{"num_hidden_layers": 15, "hidden_size": 256, "num_attention_heads": 4, "num_key_value_heads": 2, "head_dim": 64, "intermediate_size": 704, "vocab_size": 512, "hidden_act": "swiglu", "norm": "rmsnorm", "norm_place": "pre", "norm_eps": 1e-05, "positions": "rope", "rope_theta": 10000.0, "rope_fraction": 1.0, "qk_norm": false, "attn_scale": 0.125, "bias": "none", "tie_word_embeddings": false, "parallel_block": false, "init": "uniform", "init_std_qkv": 0.0586, "init_std_o": 0.0586, "init_std_up": 0.0586, "init_std_down": 0.0, "optimizer": "muon_variant", "learning_rate": 0.0136, "beta1": 0.95, "weight_decay": 0.0, "lr_head": 0.00535, "warmup_steps": 200, "schedule": "wsd", "decay_fraction": 0.579, "decay_shape": "linear", "final_lr_fraction": 0.1, "batch_tokens": 65536, "max_seq_len": 1024, "doc_mask": false, "z_loss": 1e-05, "train_tokens": 201800000, "max_steps": 3080, "dataset": "wikipedia_en"}
Each number is 128 + 24 x the weight over its row's rms, rounded and kept within 0 to 255. Layers, rows and columns count from 0. Numbers have three digits each. The size before them is the row's rms in percent of the matrix's.

# layer 6 MLP gate, 704x256, rms 0.201, rows 645-703, columns 192-255
100:134112157114130155082178131123162099136119154095122104118184138151042144166128092142116172077136111171159119136116132113134116124155112103131129149158102108101125137109113135111155116158128132
103:129105090133131136142095140146101095152145131119141111148105151136109106129145128123105105142121116186074128099131158164163133100118109099094150111142141127091145102184157136142152154156126143
101:122122157098147103103099127188131137143114155123163126128121130133120101162145113164130103079102115162134140135154142103106121201136135134159115089101114134133170145161134121096112096113172132
098:181178120111140119084111088150104134130112148135181087133149133122143088108134135137136135082131142138121130151100141125120141180145106169086159140106073080146118156148111163131130134131137123
102:136087116109136153111134095121152145130138159150159104123092151141065119148093107162130171114119137092108131152141140162128120130141156086121092143138137150170096152138137134106138099093115153
103:129109136086086124097140142164099104090126133134109135158099140134151159131144138157120120125061160137081098128114144139143134132123116134125138115178092126118107122174140146162132085181134172
102:109092124147105122126113136103106140154141096171093118150128099142142145101153117130116147092082118116111136150119145139144140099126141200157155149164126132128141138106135127149095141154154164
101:132124120119146116106173110125090135155148160103114130145088155176070118134103123144131139159117097143093125135111140127103141148128149135104176097139148130113100162136163140125153101142113078
107:125188161132168151125079117116147151163146127143113126105151140130148114127134125132123150127139108130117085162186121135160132148129131157178077126138167150160204147129120101159125140080113094
102:113095127108074123156149121103128143172126109119120143109166130160146181153154163158126165129127101140121139063108096161134105150116115118125129134159135139079101151143136132114111133165112136
098:141133155159107116110177148132100149125150125154138112124149123110085120176148174150114154144122138140132087119122148103127104090133144144116149123090146172085141179097120131123095149127129099
098:137140132140114109123134158120096106149119141136111143131162118133094141107137154122130150132130128142164143126096111098162135105100111144106163125146171099115149164121099186114112122124138157
097:065101132147121154121150116110080126122148118154130154168147175124156124122134098130125103140108122126156106126128160129123128075146140150037108140104155142127129096110118125159134123162140101
103:135123127106133129093108140141097112119174120095090153126094140182119100118123173161081132103149149153115124156116090124157150145158111114137107108122165143116137130120127096130147104153147105
099:114114145184117143140139149106147154107088105120170131140160149111117082110155111121128176155156147155118128113154149108164136133161116107133137131185138154123112130137065110071123127125107165
101:125128157150121148132149126164115123115126117124140183139147120146093110169130092116146154127131115149121118108159165080106133163143133116125125078098157174111165104143070141156152151108112116
100:140136128139162092182113134181097173139107112134079114139177122159161152150144130130165133134175112143106146103140137140143140092173172093154137092147176140143109129091143162129133113125168120
101:090124097161165145105148134082110149115135118158151089152134119188123108133179109115119195124094099118112115137142160135122138122122107139116141154169124167153142134166160142135105128131086101
096:161158111110129099137097134122128124091143129139133124149145170140090103109076145134114125106147145138121121090104126113155079101135123088145115111109153122143127152148113096162131130075156133
107:107119181111157146093128123137141080165166109122121107127138097105100117104172110144111107141154130125070122183132131138136112136138130154147123124113089148123130124101155109115136132159119116
097:167107149114088088061075147116149101105131088126120119150151139126153137094132156131080140138108140127121158143109136135130115127149134147093093125159125118131134139141131085087139112169132128
100:143105153108091133127159087108094131125171105124134157167136131129145106112142126135142121101134127107117160132148154130174137089141180113137140157121111159071108106099110131098171123082114115
096:136101105161166156130162157144120149109107110086158149154116132098157148141131128119131134190139111133116129127136078108139147106161164120145129122135188148152131131102071146109129162090122129
104:139157152112119110159124113144121129110149149099123156128139116108135158119150136126106113109097124140139120112135151110120114131143138120104145133101115140127137131131127098159097149108143062
098:142119104104167148175068115162120108129146129119106192153111103123123141136145153095109109133143071118130127177102133101161116167184131128142137116127134078118143149116138128086146136130095119
097:118126118116110140133135137096121120171126091131135132098117089122100100141159117100149101133173104132126103118175097118117110098124117122122127136123058103091121108155123086134107098115145115
094:124125130139136139075148153121172113124126125160101096099108110097139093112147126130138114098135110131110089124147094146138120122111182107138135097114167131121066126113125177126083115095151133
101:100139139162150130107155141118120139122112139125133086148139100120164133158131097142137138143106154132138130166111133133141119161189108094145132090142140099072122152150147122134133095140160153
103:111168112116103101155100114167172129091120119167159154122105128141127136162132145142130127134083161126123144122143126084153091149109143102197147079168099153133138094128132124127130154121125158
099:111175088115148117084116165127145117134143082110116133127134140098112077122110157173099155114110157136152139107119093131158109166137145098160109123150119157127142160134102172107173116068135151
102:137134119146129081124132133126108130096126140108107119103113107102120187099135131112125103124146130123130163127154155107128132133132132195110139132127146142117137136113118143153136111149160120
099:114118127129151074131129118120134108116120124157165107133133124132116102120105104180085146125122159129122107144126147126101159100118124142169162119108131098078130151158157127090162137128105117
098:075108115158116119071107121122107131107097144169126192129134109052135159119066141153088103091137127068145074135081129106164127162163140104142161130141114170128139128134124131108137140102120100
099:123178128136139093141127121133137111135131118151143095121102101105137139128167117098122136140159119126124140175125167120090120119111098130153132128172123128145142155124167158099111122114151134
103:151139172117110169172123130143117135164126117116147080133110116146118110118124172151079166121150074153123135080124167151143137092132129130145135081111116118140117099180162102162077132137153171
100:119174105137159154140101113154139132113100137163141116094147114144113070108135144146134123091145100114127146166108131092155116186099130135135103108179128143116127149134115109139108148149129103
096:134127125126145133135124154168166099140147114131128153152159128132093151094111135091147117110149138150160148133123147146103127130140163164115101164093159166098161116151148190112129129126095137
099:110164114132093150108140133119128152122141121084117075105126133116113094161117138113109152134115127134150133127118153135139116100120172156155123159156118125135125125152148065101146144150131129
103:130172096055122135144119148119131112116117102175158123094173101124181154142145168059133122103128152103136133172112123107116152130158142131108120162140161158141108153079122137129135120127155127
093:111091117131144108093120113132125129079117177132108146137158130139131113165154153093146138120165133121146087112075132152137125137112129117111105135157130100111152120135152133145124096157139130
099:150122118111154158128143156115119141141154129143109134173119119171094157114131133154110131140103165119117076122103134142155090119109116130162122167125130099123110125124111115131113168138120158
105:148163132155126137119149168135100134089132132092140184099116053134144122106089117134127140084118119099154143155113144097107084174100134132104157134173155098149123172169142122100102112099164112
095:131094137126114137110060138174111154135136113151163164134140140152128136123178156123096102120109148164106124139151108143169177119121091144110201117150141153131141144145134207135151102170146136
100:159123157117129115146161111144129128144181171128138141130168128093135169111146140145131159124119063142163148083138167170160115123085148211108125125115113128127133127129108130143138124130091122
102:132150130073127139136144098132133151104158154096108140150147141136129158138130142119144102108120131157128084150112127155135144087120082119140121107153147157114134118191162133142148102121156143
100:103137155131073193106154147122112137147145168160103134139124130112112142099103167108096157114114116154138112173147140148152147137102150141127131153162136101121139138090112125111149143065125110
102:131149125129151124138136128117116142109117118119137144120122173128131114101104111135126151123112149120110122134139138154134123124141172156119133166159099100145148172114149172085124164125148140
108:113116125131134107086134136130136098100117133120166102115108170144081123164152177168088158132118171101182120152090146117133103133123145039168110146106157135114112100116128118148128148110126137
103:120134112124101099107130121106162170146141122182151105096119100136139115062113094110096086171124187115073115151123143118134148124146152135118175134128094122108110122101124073170101066167114109
108:128146116136135105099128104131127152101163110125086145165142139099163097126124148127122150131138146125118089128136141150116132164146136129124072118097112083100120115105160119126112107130142173
104:063037146112110140155151122121132126088120130111100183140135126107134134126103146097105162140120094139144075101116127144156075115126145062164143153137141141132128137109098108090089113092131119
109:147125142158150130131141140150124140134099131173110103170183097135090146097160158105160125122112118160146122131131170113155080170093117112136165109120159163079169131129121135144072115132135130
104:154147127156080115132141121144083142095153139138133134129150143141131100122114169112120155139135129110126133113090149138158106119126195158164142118069130160080143122180136172071143112128180125
097:120126100151111129154120124125106116135167147149157168107124134107134119145136146132114135152139154126113134124113138121113158105088164133122129119187110131106102153126122137127108107107173114
102:072160130154144097111143122137152147129128137119122140156170128121159129162112165123149114095148143114180103120147164122138151117116147155112159142116154115124114094168091128126169143134161169
093:155146141109123104088116104111107132109124147170152123152143169156113117143112144103091158101091105065128150135140159150150106098130099140156172117135098101166151139138111143101153097100153164
100:156178138154114133134163121136132132186066161131095115153116136124133136108117104129102154136090118160134108090154118114123128148127141158085168125170066109126121140128133133159163070111110134
092:144085136140131150115105092127091153119135114161074125102177157114177132132162147128107138158089135148110120103126135114132128119146126156139087119119145134127111123113112090189164129140126134
099:134113179144089148111131141099103154113132092122194092098111106133181145175110144177102173131167135155138107118133102107133159129112155156124151104170084128119089097123128129083151151121110123
# layer 6 MLP up, 704x256, rms 0.209, rows 645-703, columns 192-255
103:123135127136140133147159088117154135126134130132097164122136161094141114130128091131120140149175127143170104132135084139117061141141146095145103054110126125072135136159129120117137115112125118
101:108134112110138111113114149154106093159144087141140083116091117126100100099118108141138116119173114109105129141158132129104108155123119162142126103110121156101133136088126138156092137173084120
102:090146084130138121120063145171086129130124135099152166129129127098128128162139112137126096148120139093150116135102128125062100119137111148087124077093118132147159175121137078115126117119135157
096:148121139123132162154129128119098108160091131113096125132133102183123121147161123130173128145138134147123145131127101125097084118120106149103149078123136153131102166187070101115126130118126124
108:129137127107132137120139123114129085133086138136169095119113130162151142125110106149088169129155171138122147144208132099147110127165160099158112168139146147119110123136123134109151123112137108
097:147141157121167122102108145113121146142109114169116128138192145119137143195118102135168128086158140156115133131099077103088122143144159087123133106093140119140150135121142134124181149122130116
102:130101084111144158118094152133112080085153108087133162142165146111089128109109086134075153161125099092134132135152145073093090147090118131138155073128144156145154113118139123107160136149123152
105:173114122139107109112145139100155164117121138152140149143178168122069099116124115165114123133128116125097101147130152129166114139148144141151114130115131128094111103124119120151122181112158072
105:150136119144126161144078119159121096147097133129127120163117122162149128091148134108188137143157104086138125152130127137142117148162170140145100107128136139135130151121171140128126165098094086
107:093136115122128112096139140129174096103132156120145119114111150144154121124156099120143116138129120100105141170117155146153148120100129105125139181131138111116120111109128100102144078162101149
100:098148091103149170151126111143114081118126106081114123117096135152154137117072129148164119112142113121123168171134097144122117170172133141150092134158122127117135111122126165081122164108180126
099:064102109134117144148086088148153140177145111076138070145124101135093110156157093156097151187153118124118144101144132142078115151134120153111103147152114111117127090104124122159109092137141142
095:111120151096133145081116135141107149136153147173163116132171156109160149073153129136121150188102150084125088162110105107132159171071126101145146111126153115154152097151157133129121136093105130
105:121130137185084104074138119147121130106120095133146164148169140126167069124138167130135132141114143080128118122089112160138138082132166168100134103130136155101143140159150160094150117111127165
098:126123100073146165121151103118128107118156141113141116117151146139126158139099122127125121154126127130098140162147150102099112137117149161103123116089125078135102169119156186125131156107155126
109:115157087163153184134142115135122173156126131129145123152109106158085109124121101099124141135146126137091117160084118118131153139151152102130186092148121125089123092105115143187125140132104128
095:131137139129114110146156107110173146118094155102148179136143110141103125132149120092147094126084132061112134120105149130137088186123120123137156095074118087116151137163107144097105144113145127
108:105085125112138100107149137138139185122103153115100084143141114126098114126157124111098156119109168107084084090188126146144129134153142117177131115118159178133108145107128161104154123100114174
095:093149133153101127163134129095120096130100090138154097096153119135134059129152131163132093126125154149142160136079109090173108113121112145143099078138154126158127085119112128121147121126103127
098:181135098095135127119122138134131091143156146138117138125104152167133099148098116122118147127135141095062104135110134081111101066165134130141117155131152155140135129133162149162116135168107140
104:134112144131166087151135139121154065112160123115133107180148082121133153128104122155095137105092124090103162136143121119157148139132107146160113143131108141149136124078171133126168135124145115
104:151116082112159099150123150099157090152124123125091145111100141115165166165131166131112134114130103125148144118176146122149166130125120098136102143074138142149160107168066164142188120136107102
097:107132106151172112156114161124142112105147138071153113115137094157126125107146109112137128116113171128156110138138137110141156112166137127147118126130176096129140121149123088173132140095123131
108:171122135124138123144159161097133119146181126127140131145073120158129099167122141086148138155140123162135158090132079109168181152099140118132086151153119116075112096122137160122165131118138106
097:127151122179147108129128123141124106128157124167102131078138107135132101125170093102144136114107140110125122123136156099096139138154096123111132155149117136175102189108118133168110134153105116
098:105126107119185149157130130111143123124126143134113076100088103146130122130113132156139154084139184132078132161122183156140157140114122118128103129169065088119104120154137075117119102161096105
092:107120140132133114115141137151101123155130156112168132098102119182147128107107158102106165118120116103131148109140155103118153126080095103128126116126158123149127137152137140143167104136118094
095:135093147084137140143158133146108139062123123148121185077110131153184140125126147139136155159156113117127177139092143155150145102117148127132109128158128205138136129118154166145131176172146156
101:115149101102093149154143132112137167116126127101107128118134116163161104136133119123108128139143140109085145092064135113101116109131130102115143111163102165104125132091132155131110118150118149
092:095145126128085147119120148119127142131095112068129114117091120123121112102134159134138118097181143132134121129147153161093127155134102106132118114115146144143106162092158154113145118133145123
101:107092112104143155156086122128122115137120131113118121118103151113124088147143125153160149111127137121149088084095166165144131130146151085098136109115080121109140106097116100143150128132148133
094:123158180151147100099110107134143124124107113137104130143134173119127155129147148176122122153085132085104134111118092129141167165097158164132091133128178134088099142155123141147166125106178111
099:132129090145194107114104126115164133116141111120143117072169124118146128115162112120141175075145199132151111163122151099113131150096131085120107173113107151150145145151151103141136141110132146
101:135119129146129158105108139143127139129114137194109151144144140109103101152145176130142150157160106101142121135158091171136126095132130140089180159144122129122150091123109115134146118130117079
107:149119117137157109140154149137158125111116125120115104129153167121166145105136142099120173109174120160125146131143097107111140176156148128152140129093117088081175129081121149112128104136160130
099:143152149157191137104108122095151151127091131133143135090120152081135113122103112097195121158118115112154133173116106118146112109138129187133153108182114114167093169107092117094114141176118113
093:128095167123127135123106109132131121156124123120097128118115113088150181149123102139080126153099086131137130127107095095127140096182172144082123126107097172156122117111094145101176139097145126
102:089103139104116132125170090162135152087093103143146132133106098098112123149100138135075118119146132103111093144145121086174115140161103124108097134140146136158107133119118134113093129119120134
105:157079134140142107138140089123096140133115143113120146129115158130117135129123143137100120134139157160170117151124138171121099127116138134120082101115145141079114090159122123155130149157124101
101:092155148117129108106149101138133132115120158155135125124161087117124099182103170121138126130146157139087084167119089150118123172107115101137077126146118075135089128107149113148106150120161123
099:085136141098141148127142126128085158142100144172126173112135099151132133130146173163102167124128121104101144145134117150168115099139126177097113112173119115101131110165095103149113134102117128
099:132094150092096133120151095118122111136143156174094136123112149130137072100096160121150146120126111104105130168128195112167149170107165132129131118111151118110123154137126096121122131126141121
098:112108155122112135146142138120111112083108112145140138165124093174148128105129166116141087082110169090118123132123112149133157108142149141146145118055098097096152077183128150110122135139114123
105:125114103111125154110160161125146129144142153123177129083153120135137115169150178157121134132076165121114113131137111112135191116098126154131107099189135118154115140145150115124135162160092145
101:109113131106185141119142108151091119126091122128117111142103144133096116110123122144116132126181130134126150119139129170130125161087146127124103146128112126160091100142116138128139170131134152
101:144150117104081125132124119141161182136111121124095158126161105145113135148119114134129101168129133050136165139140110154171168122135129134093185125101099110111157133120134138142150159101129095
099:156160101117117126123082100148128128108132142141119122130115109151126174122126137154111090148186126139135124170105102126120139098132122154095140104140146152165064122145097120091106096117148117
118:103176123136148137141105120131132171151141157120107154150151119070176134110135092070154089091115139186125079109157122096113158145118078167109135110127080165119106146152131149119102115154124122
109:103127124162083109163146106091146160139101095107113141147165163126103117122113108166144135114093122137141184159105144146129127147126082109135132118129140112121139092092158179100092154108132114
107:118173116132181116135131093149125121141117103132154170147106142155128115133131140169151139121135126104122108178128109139150117079124144164128078134109113161114118105082154144116126117127120121
096:138136144139175119114110147157105096108097130123107142159168152087149140117131110117135160140130092137063151111114155112097165124140142135130105127114092179123160150110112131110114157156104117
105:114119106106165136136111107076130164100124154169105162162137167124141104160098112152137088141147158123099109117130151129138156140099111150111093114151120103141132141136114162133156125136117136
099:126149158110134112165117107090141165151145124063123079119150126130135154153157104102131089078140135159131143133117153118123116095106128137116118165149161079090117109153134125115175095121129107
096:115091105125132139121119116103175170124099074117127103107160102174103138111111173172111158152141167147112146126098136123121139101074166137088149127143089130148170134147127092165130152128160124
100:141178148131158158150130101174154149126128163145151122146092100172178143129153140080121152130119157129115160127100099133112117176105108116137081152110120109109108083121120146142143144144147142
096:116081131138171126119116135134140148137080105096100107129101141175125127113152123130127108183109106106183126132109124141094132156173152069130135165088137116159105142131117113146114128156138125
103:091133111097119157139104211085164112142178133079163095111139130102122118112120121108113144132109099128153104166173139157144139096163169082137117144158172137115127133166156128114169107180154149
091:128129112131136146140091074117123142108147105134137141105137117179141131102110116123090126141133150104142143094159168146103143119116190074125133124121122131113119096117143132134182100127130119
102:147109128147148120146137174137120139142122123078117114080085166119156122146106100124108153111109139136107114118149156134136111181102098106162142130138120148168119099136142123127140107082127117
# layer 6 MLP down (transposed), 704x256, rms 0.113, rows 645-703, columns 192-255
097:166134167098142066139167160106124088155154145142124106136117106123114144185116154156164131093133103140146124202110143080168147126156121120099147125089115118130156095113108112150129117139167135
102:146095121165143090117120062158086125148170121154125130144165153116096113158115129135116115105104138166108128127143101120105107128154120149097111169140084101163057104112117103127137105127091146
103:137133119115142109138127110124147166134126166157115109162169144072114114154135120121135112142116098153118174096099141131096134159166098047153131126100123108148127133109147180146129159101184139
098:128104131149128145170122122127130114062164119093128157123085132096109112179086147112125134110131134158138119152136114136124130108098145147128124131154120138141126120161139136111140091140153151
102:123123123117123108113124129077112105105101104122150129122146166136131126149104126167146103144142126111134187107126117103135117157126113147126113126121113109161121138140105125174167134148136104
103:137128137155112097138112128153164183149123119123112100146137092090135089156127163101125148142128131120096120167128125149098128103152122139145097138105163157130082188123143119157128136140158180
102:138169142121106147118145137149103092151140099137154131157145069183117104092116114149119155141150079092155096106130123106157084104107131110139155121101113130114139078155169167126130164157131147
105:143117137103148106113139139162121137144152135125145131146088130112119105098138090153099106169114173169106096131080139173150107130139109139150102155101131151163095121118121148157101122138106070
099:176106153061125103189149188114102111071128152147132121116158070137124121127157160139138141162155131140135132128118151147111142134112070112141125159117145123133116127139118093116121150137096072
106:132144132129091132118147126127097102083137096117152169143141120139139127110118133150120109137089104100131182092117115145081109167126171136139136135124128137128172128178148125135146154110171138
101:119158128138104132152144124109115149155111113124098130144112125143084116122103081143081103110108151121142126121113128135113112144121175134126111103140087150136146147113119136109148129154158145
101:169180107152156163098139142113181125127126149130142180125141135145121123152097088167155116099160122119119102146121145182134139100112168143175136131112172157140127136113155143118135089122107097
098:101142134137130135130122156118100112128143135112136115133130072108087122124126123133092104112133135146145198155115099128160129130124164138085117096157143122071116102140079158141081185190146102
099:130097130103114090096114150129155140129140141126130159118110113126099155145082136156149164142137151102184134135125093110130164128186128156098113140120086160187110125071116162161117146135140114
100:098103123140135112124120136144067094131099123137114146155136141141141148121150085164124142141094126158124131115151119179182090143140131098184147108084098141159155119126096116136099113111046146
112:132158130120149142158132103149138176140098135128127134122091136146100130125117128126109074108144106106141157121149113110136151103131131124112116084143157170134127116121124077129103133106152109
091:110136117146108114137174120102091108121168126151081114148106118117104101075132150177107130160075115140136162182120172169134163095122171111106118086128121121140085144141055123179165142149148137
110:153090139132166174156070157157169131136151158119120137117121118136153122141146131120098138161135148134120121112146102128138071120152142181116119155095175149149121134107116114131135142149128130
096:152134135149135111154118133151077151114076138140185116131139142137127122123093089170144086102143142147113142119100140125093156114132138172113112163129118105164125112153133128143152151137167162
103:128100147115123176170107091151134110120120135118178170153171129123157131114111123099127118090151135110129139230117134127149138162124113162107124150143113079119145104110163143130187119146140133
098:127101125131129158122141123138139148111114139116137106103091143050122126139151167114145137119139125103115130136126140109148144131166139177119101066169138107138114171138131097197134124167122153
106:114145089106182102143114129122114105109097120152139127125135110093058120130172133094149116153145123146084139096130103131123125139140113089148143150102154137137116144150148123149128105139125144
096:130096131121089134128118151153166121152127160081098125095130142156134120125120152122144102156108122106146137112117157115138107148144141108121107130098127120132129102149110170149117140119074128
109:096109148076116132102131157151120168138119116125106112158088159131113130146145144125196124125145129134137099109115134107148156115180131123192141128128103147132191130098087126170138094134116117
091:130152151116072126157136120097102134123081144112145106155128116147132127134112151136164113107118113152110109214133111126133109126109135132124133109129117123100144149138159112094116130168144134
095:127100141174110118131159164139103121124118160146132191153173112109142101087129147135099131100173090130171118058120127120160051095132126111119145128109145108154120084147089138101149109145100149
095:107132120110098077108180136129147135111119086127163120137135065110094143095162123175157141124123153089153116163114126156139125132112144076154123145142112125101124142117097117138116118152151104
099:107123123121126142120109145109099139103137095143120108123133125096148113138140145157144108114079147144076084153104112157145062137117158133157076121109133135139137147088166129122122140135143082
098:110117155157154119091126126124118089132092133115055114132125166109163120139125143137154146117104138156123138114185134107149149133113127132123137156156119072164139127104057111131129143121128118
099:133124102153145099147150114071129152132128083161111122154164119150105130133126143110174133097142132090074135145110149136107127128167099086122155148172098113117111163080135179092175102097102123
102:130146111117125095158089119104113131118145162106139141145142107122163117186094135129120194126102152102177104108142143129120166106151099097121096121146114161073117107101102132148146131100174133
098:108141136110155121140139104123136094137126139165113130079112158139120123094152133120153128130169149097129079132119100141131144120126156086155134119125116147144122131134127106155134153156136120
101:139123106093124154094125100137141140117135107126141113112129070140154145140136112118154117137109122152115137165156147145157132095097137110138094119099172151114163112199079100134141120144123132
101:175104126069159144107128133153131139155115117148096143133156099108145160141106108171107140087105107155162105113097090125098110129153090099157141185161105136115116124116135099110119111110153118
103:133140087130113154102124141146109099088136131120133156132090165098108130075128112144129086124156167142076108129127129146067136124161157095133121093131142145128143167176151115119163131103124142
099:129108071147104163185143143111166142094155127107188118126163099152110173091134147123117132120122186098129134111127146109140130108115119116104088160125104130177119127101106198141123127150130122
094:143130134114101150116151113103137139096148161159139104128158138128146091108103129080143118093126110134118154182092108118126104144066101129131154089178178121138126108162130104163150123140154125
100:106125098157129122125105130149113154141148136124102135137151149111137111117111108142135120116146141142138096192152144141140128130159118152127121130120074130100167160116131070147172073117137108
102:131115136138119082093131129089124107154139170125103131132131127099146122162171154108144141155120127141074132149127131135111133116154175111120127105143161142168159128117116132152130167157132096
098:126160118165125148112165149161139127172087099151121116091134109121172146130154141119123123126157132169110150101117151116109104167122133150151125136099134134089136090126092123170110178139075146
101:117164175127112122123107162111134095117119144141122133114147158166128104155111127124155112113086122139131135172121120076120125196145169116123131114155125165116112160104133159114149126146166075
106:150105125126128085154131103097117121125134096160113096142096135169145151135107165139143152128111125064097110132103113108183154130111147123120101136131124138120147169131144132113102103128115156
099:146113080114087123121089175133119146095145118121113122129102144140121174143127162101118116108129138125114094125125124171124128128129134140154155142114172130134117161120103119106148127158157156
103:081112174113142117146145167116120134147089111095152103122115116131079160136176125110109140142115104141136099071128128152162136130074137146130129120100138139109101144123131113155146130150172137
105:105160158172101111119158103072106131137137102138068110139140128136098129131148125089163129133140094101118145081128117141129132111162129147134154191143085149146148165150092120166156100178196095
103:133146152157118119139135112134137142106175115165200150130126138185086150104163108150128124092144153098156147113112157163142156159107124160116105120125106133158114134097134107108088101120121140
101:143173117094119148200152139122170122136132177138141151123168117135131129109105107151114138112111099158115123105102107174089149162171138121083101121157156126105140113140128143113139092134105125
103:107193142150170146125124144126123155159162131128131137141126117097170133128158154113126112127100105132106097191111134141115095122135121178109126129146096151119175156129121126109092112136137120
103:134085123142080140104146132155111121098121125116108165137130099171120091152166129112110121122119140139102177104157126116147165096183141134116169131178179116139148122139143134092133139138166156
107:154127121121115142134127157112118146131154104160146109072137131085167102092126138105123089146127154146094140112149154141127191060115166129115147103156105156127139145141174148120112137140187094
100:140110080147132144142136137085157162137156109123181130153118077098155126164135148139116116109132154154131164117110106124143117122154153157113152162137137100144079119183144119128117118150115138
103:099199153123120145111159134097109085153157124082127084052117166092129125090146129136135123150132122177110153149112128123119155111110112176169126057132150101146131148068115118138163151144145090
106:171121127164111130162110182086097157167143124130140140112140132090141118146084123124152160107135129134150174141116144117123092116156146190135099092145122161138089142120133135125100130144130138
098:087185107130136131115120124074104151182137116175132103135135118119105143176127174144156163134136148108154093077140143113138109128148186115137112138167133136138112139123161124143121092108140146
099:103119128121140142116109090154116144107135142118093129102126178128102126126116120116145131135202155123119200090121135134115132144128103100175087109111107123128156156133072117133136136097120161
093:100132108111147116142122110081154144117127121174130163114135143059154122120084154125141104108110133133156116110127111135121136148170118138121155145139135130099119143102165121131157154131079119
099:194133120127095166152158110162132103126119156139178118113133118124124105150192095137128161146090094098144116133141149115150162097083082123131102192101114097109110135106136105097133150138110091
091:135128154129153112151106111118129104159084162128146150122102094080100122154163098151108120102195142150134150120093137123124142101173086070142148124102142114128115096098129136141089136138131105
104:100129163109108167131120169116138154097127181110123085157148124120156143144123144131104136134104128120130113137107141157155151116103136166158199088139140128095138141083136128146134126092177099